Part of a small language model's weights: 9 layers, 156M tokens.
Each number is 200 + 40 x the weight over its row's rms, rounded and kept within 0 to 999. Layers, rows and columns count from 0. The size before them is the row's rms in percent of the matrix's.

# up: layer 3 MLP up, 576x160, rms 0.1, rows 499-508, columns 0-159
# down: layer 3 MLP down (transposed), 576x160, rms 0.1, rows 499-508, columns 0-159
up499,101,238,223,199,178,205,278,146,246,186,235,200,158,189,187,178,198,172,203,210,184,223,152,263,139,200,249,205,199,245,201,149,256,218,201,260,138,173,183,207,165,181,133,147,140,188,209,250,199,187,251,276,240,204,162,151,137,230,252,199,190,233,320,238,202,178,169,255,226,153,236,186,184,192,223,203,206,231,215,275,140,164,173,151,146,177,178,203,194,146,210,208,211,195,182,221,239,126,175,152,276,145,244,203,188,208,226,146,315,160,182,205,223,234,234,144,236,232,204,172,176,168,178,167,133,250,217,215,198,210,220,194,222,246,279,154,216,160,217,198,115,222,190,214,194,131,178,240,129,152,232,237,215,124,202,180,209,148,201,291,122
down499,098,236,220,229,199,260,250,224,231,191,254,175,189,200,131,198,169,167,202,203,202,218,201,201,208,142,208,178,192,181,280,156,167,144,165,217,216,213,249,217,183,286,208,189,180,168,203,221,215,247,302,179,182,243,161,139,166,245,202,181,269,191,267,137,240,169,257,130,204,244,232,143,226,191,232,244,210,207,238,328,197,137,188,140,187,238,171,120,197,187,243,261,253,207,123,193,129,242,224,195,224,181,201,143,250,146,261,193,196,192,155,164,206,151,200,191,160,139,194,208,203,163,294,229,156,241,239,256,184,185,158,145,236,191,210,227,211,192,175,189,215,181,201,255,258,181,184,206,156,169,111,202,191,239,190,176,272,139,151,133,202
up500,109,203,211,246,172,185,135,167,132,204,151,194,227,208,187,170,142,197,222,156,162,211,217,179,191,171,188,132,200,258,232,196,210,276,203,301,151,147,250,196,179,277,233,246,251,263,164,203,174,206,224,202,185,191,118,168,202,228,259,166,209,262,238,214,110,168,187,195,180,208,182,224,264,258,228,275,309,145,188,212,261,170,173,251,167,217,199,199,188,281,175,212,226,156,199,171,253,146,202,200,249,197,155,209,227,264,145,201,218,180,189,211,225,172,192,179,234,267,281,135,172,189,155,165,229,202,215,191,197,195,218,164,117,174,252,260,169,207,243,131,144,199,138,211,217,196,209,192,168,185,151,163,280,143,242,207,248,177,274,218,193
down500,105,240,215,210,243,292,154,157,125,289,243,169,179,141,171,200,179,206,217,214,229,264,254,228,159,220,122,260,250,176,184,234,158,227,195,240,211,208,141,211,80,228,209,220,162,245,248,158,199,182,116,158,171,208,229,224,159,170,189,160,166,197,164,206,183,121,160,271,228,187,160,195,198,244,133,237,262,176,215,239,150,216,183,192,248,216,180,262,200,201,216,171,172,200,132,255,150,198,173,227,221,169,204,208,219,179,244,185,194,213,213,187,242,184,197,203,87,138,153,230,191,218,151,234,201,218,229,224,241,257,134,131,205,182,258,229,172,196,204,199,180,127,139,181,226,188,214,206,166,233,120,144,248,172,231,181,251,171,136,143,222
up501,102,136,211,237,179,197,226,235,203,235,153,195,220,273,194,240,172,191,216,101,202,137,151,249,121,289,225,202,187,237,232,253,142,210,221,263,178,180,258,189,184,229,239,205,135,224,170,144,217,219,226,140,187,217,143,176,247,169,219,254,186,177,176,268,149,182,188,126,143,228,219,232,251,213,235,188,253,154,193,156,187,197,150,156,198,261,219,192,190,235,190,199,258,186,197,202,298,107,326,207,197,202,198,234,211,232,151,132,255,160,198,175,257,229,239,173,203,290,183,157,197,208,208,238,193,185,197,203,233,147,99,168,138,136,250,157,194,176,221,256,150,253,193,214,155,200,152,247,220,219,189,203,189,188,225,189,203,197,190,197,178
down501,102,142,215,209,256,240,167,282,294,243,196,171,222,180,209,218,239,124,175,153,193,188,164,251,191,216,131,209,228,201,160,225,137,173,226,188,207,248,239,160,194,202,196,249,210,192,159,189,191,289,130,168,198,228,205,233,292,245,244,202,163,192,165,181,215,166,148,103,209,176,212,274,198,163,151,249,198,154,199,161,116,186,225,214,129,203,188,251,139,156,201,187,208,307,182,200,220,112,244,215,141,241,235,200,226,235,199,147,174,223,251,242,224,194,205,216,240,212,218,164,191,236,217,198,147,213,200,278,258,168,137,243,161,178,251,184,227,170,197,265,226,271,263,203,161,143,198,191,208,229,161,289,196,163,250,242,202,182,196,209,170
up502,111,189,250,149,242,209,146,223,220,214,228,173,159,207,201,206,178,165,169,231,194,238,217,157,212,168,204,215,197,201,212,189,235,129,171,241,239,201,221,246,254,190,170,181,242,226,115,256,218,206,253,145,182,172,194,136,222,156,146,191,184,217,197,263,222,148,208,231,166,230,118,163,161,256,237,207,243,206,131,286,238,197,177,172,155,187,153,137,203,248,209,287,198,163,256,238,190,162,151,260,179,181,197,174,201,123,235,153,189,213,124,193,293,169,215,254,186,258,110,231,188,252,151,194,235,142,105,222,177,202,234,133,214,207,170,249,222,183,189,212,201,238,240,177,196,221,257,196,189,166,228,163,237,118,149,172,278,117,210,190,134
down502,113,244,238,243,205,236,304,195,162,217,190,198,154,173,181,140,178,257,214,200,218,147,253,122,187,236,219,248,266,201,173,270,131,268,306,254,213,252,217,176,203,224,208,171,203,142,201,249,117,204,183,184,225,180,163,168,188,155,216,201,158,201,218,204,189,253,184,239,277,169,146,250,141,188,186,252,161,257,231,278,232,191,158,263,231,198,226,251,151,141,168,233,172,314,205,233,199,195,154,190,202,185,242,260,182,196,197,178,209,117,174,288,195,187,178,239,230,194,204,232,228,187,154,149,161,224,194,248,184,190,270,235,238,203,243,206,186,216,180,215,151,258,256,211,205,153,232,260,156,170,161,223,204,191,154,264,152,199,201,243,221
up503,107,183,211,261,199,195,236,156,224,198,191,162,221,205,181,303,207,189,238,155,293,195,192,226,199,200,184,211,152,221,253,180,163,243,208,264,181,192,216,235,181,256,219,200,264,185,229,163,214,252,226,178,168,179,145,161,220,159,196,196,177,207,187,262,214,159,184,272,78,137,213,264,274,186,230,212,218,180,222,158,276,197,214,191,238,189,199,205,169,220,143,170,178,179,201,221,284,154,141,177,193,202,173,150,288,220,246,220,197,226,192,152,219,125,196,212,257,238,173,194,253,124,255,204,164,271,265,160,229,212,303,189,176,215,241,222,150,207,196,224,184,213,89,230,230,173,177,218,183,183,285,191,208,210,219,169,214,133,259,117,217
down503,105,213,176,202,254,244,206,128,232,155,271,133,252,186,200,163,141,159,173,152,159,153,185,171,174,213,170,173,188,169,188,116,233,234,144,198,198,210,156,174,205,236,198,202,158,134,236,208,194,171,2,148,169,179,149,169,214,243,225,195,198,263,189,191,193,242,157,274,272,210,235,216,256,190,192,194,209,143,217,241,119,230,197,208,131,241,241,160,188,170,152,190,202,203,215,160,228,201,207,219,178,187,241,239,222,167,227,199,221,180,221,155,223,178,224,143,253,231,181,275,169,202,177,128,168,220,245,201,171,168,244,204,107,245,193,197,216,223,148,162,235,195,256,157,247,170,218,192,211,157,182,180,169,286,180,204,266,189,240,255,218
up504,113,163,209,169,164,169,217,271,219,187,257,241,197,165,235,178,260,246,205,144,219,211,164,244,128,164,224,167,175,200,205,179,150,281,130,186,208,189,166,232,258,270,126,186,169,222,168,184,214,161,239,251,193,208,146,143,202,200,158,193,174,213,193,233,156,132,177,172,183,189,140,161,173,223,229,180,147,201,224,221,237,200,228,279,222,144,262,196,223,257,208,167,209,204,192,184,221,211,165,101,197,232,215,206,216,179,91,196,258,196,146,225,254,258,179,234,219,203,156,204,162,219,79,156,251,252,208,211,170,161,173,164,174,80,181,130,166,178,227,201,140,173,240,221,189,251,171,128,186,229,224,192,233,177,256,204,153,171,280,201,161
down504,114,182,234,195,235,234,241,216,138,256,276,188,153,150,227,165,218,200,177,136,153,230,214,214,181,226,92,207,210,255,271,221,195,203,202,134,156,197,182,212,239,237,137,241,273,169,232,175,199,184,149,162,124,202,218,237,249,162,213,240,177,239,204,229,212,225,217,260,194,206,205,177,187,281,124,237,258,201,231,331,159,126,169,239,133,228,237,227,185,190,224,165,205,228,219,181,185,184,210,189,178,233,256,192,208,211,171,242,201,153,223,247,148,152,145,162,223,132,246,169,204,224,215,241,208,183,214,146,234,227,209,246,170,259,154,211,213,244,185,129,268,225,155,219,200,133,209,225,172,171,199,269,190,261,260,182,222,126,164,119,198
up505,108,229,165,154,177,177,178,245,241,216,264,245,262,154,175,225,229,133,228,241,251,198,242,93,184,219,240,225,248,249,253,168,224,158,219,149,257,248,216,185,182,156,148,189,187,221,254,168,217,248,231,132,139,226,188,203,142,163,176,220,171,218,182,244,208,139,190,191,130,279,195,241,218,127,282,140,197,225,174,205,181,192,269,197,169,196,219,242,177,213,233,238,233,131,207,289,218,282,143,180,173,198,212,239,169,226,268,203,189,224,126,211,190,137,173,186,190,285,149,170,168,213,203,190,210,180,227,160,196,181,160,121,174,183,291,264,230,226,233,172,219,230,162,250,123,191,192,234,187,214,210,199,182,194,163,161,172,197,272,254,198
down505,109,241,161,159,156,237,238,173,277,227,221,153,212,222,165,216,205,191,182,271,187,155,223,208,150,197,245,223,245,141,222,177,199,160,178,112,199,269,197,207,122,202,270,240,180,151,179,194,138,218,201,181,162,151,236,185,188,221,207,117,238,199,182,236,222,131,156,205,142,202,152,175,229,224,181,152,160,198,253,168,199,250,201,195,162,165,299,212,236,152,278,218,237,227,176,204,180,164,197,295,139,264,230,240,177,160,234,174,170,230,200,242,201,161,298,208,175,213,133,195,161,148,200,160,196,161,232,224,255,173,121,112,185,215,188,199,169,205,185,219,154,169,225,88,204,195,176,259,253,240,180,197,188,207,260,194,270,210,259,184,178
up506,106,109,206,212,265,245,154,163,230,202,196,222,220,170,240,145,230,214,203,178,269,242,273,279,229,173,212,247,258,243,227,217,203,231,172,245,148,202,212,215,212,179,199,144,122,257,231,152,205,150,254,246,196,212,160,291,161,237,236,245,186,230,235,169,215,169,231,218,177,234,174,174,192,183,219,196,164,191,193,181,165,204,236,136,245,203,186,158,199,245,233,302,149,161,265,205,268,147,179,170,171,131,155,197,165,186,210,223,214,196,210,163,268,263,224,212,187,195,145,234,163,179,117,161,213,222,142,157,144,207,139,201,235,219,174,185,167,195,313,171,124,209,209,256,215,291,187,217,266,186,161,199,199,188,149,244,194,135,164,234,189
down506,108,238,214,183,202,184,223,235,227,217,228,208,256,192,243,171,193,198,273,212,188,121,280,220,233,137,219,134,231,270,235,198,235,187,159,195,171,212,167,194,107,219,193,196,152,170,230,196,215,155,103,188,184,189,223,225,172,198,159,226,149,186,198,255,216,315,209,161,156,198,200,185,149,204,180,202,224,242,233,267,125,229,195,226,228,173,197,190,175,212,182,214,243,235,212,116,189,137,183,143,217,134,239,197,249,192,186,179,222,222,140,177,145,154,154,137,185,248,279,265,129,214,211,195,174,247,162,260,314,184,266,260,223,206,174,254,219,300,245,186,212,190,216,273,163,220,206,242,180,181,232,176,184,212,249,142,204,194,158,156,190
up507,113,225,189,168,253,293,161,209,181,216,205,211,193,147,169,275,229,242,135,177,236,178,154,246,186,212,202,217,177,221,216,184,210,204,212,202,123,164,181,258,243,205,210,183,200,216,251,171,179,159,213,220,153,113,229,114,173,266,225,173,202,141,242,187,206,155,225,159,164,228,184,191,258,293,266,140,171,270,214,233,187,232,173,190,201,173,156,165,225,214,216,195,191,226,203,185,181,270,229,186,268,174,247,144,264,226,239,228,237,233,209,282,204,173,267,220,226,149,176,210,232,179,275,268,192,207,236,205,197,190,142,167,199,181,179,138,248,127,200,133,133,151,217,177,193,237,111,284,168,196,229,200,187,173,285,225,158,194,127,237,139
down507,108,183,191,181,218,172,237,244,218,252,196,203,210,178,272,238,148,157,170,131,224,175,200,213,225,156,162,239,156,190,155,133,244,262,161,209,285,126,210,146,258,203,204,90,212,270,198,204,123,211,242,204,161,192,224,221,215,195,238,167,201,222,202,200,185,217,182,214,215,137,154,214,249,217,167,166,185,160,260,200,181,174,176,181,186,93,269,160,246,214,198,232,112,165,255,189,195,197,239,224,169,212,229,211,188,208,202,190,237,218,176,264,136,256,231,187,240,223,198,158,189,263,208,251,134,233,282,253,203,209,283,196,234,167,185,195,138,224,221,136,147,206,179,186,227,175,240,171,317,140,206,305,198,221,196,174,187,160,210,190,248
up508,111,210,215,174,205,206,192,150,179,214,171,143,254,202,230,156,268,109,224,231,154,211,273,150,169,196,208,172,195,251,220,189,263,219,199,191,221,194,226,201,255,178,280,216,217,165,260,235,171,196,263,237,144,132,200,116,196,207,172,205,191,327,197,280,274,118,252,184,136,222,124,220,227,115,277,215,199,184,189,174,222,148,206,198,252,139,132,124,145,168,238,275,189,214,238,193,179,197,178,187,248,140,161,138,205,187,188,198,225,182,239,223,217,185,211,181,277,206,165,235,156,236,185,158,174,219,142,178,168,188,244,186,211,207,179,176,182,196,176,207,285,187,233,192,253,194,232,245,217,185,215,190,219,158,262,161,212,122,197,165,232
down508,116,219,143,241,143,152,244,150,251,190,155,228,222,144,208,217,214,216,209,162,201,214,146,211,190,176,210,239,164,203,138,258,240,190,235,197,183,189,229,244,222,259,177,146,260,225,237,183,172,251,256,126,201,169,188,213,157,213,118,188,201,153,226,255,254,233,193,198,198,236,212,109,165,177,301,234,167,143,185,210,188,216,228,163,240,215,151,217,228,183,133,172,283,203,185,192,167,281,254,215,199,245,195,201,176,199,236,209,168,176,214,205,210,206,193,135,157,229,233,69,141,186,200,196,279,200,205,221,197,170,121,279,198,104,237,195,230,248,214,210,233,250,136,272,179,151,205,178,134,170,177,281,195,208,238,190,169,256,163,203,194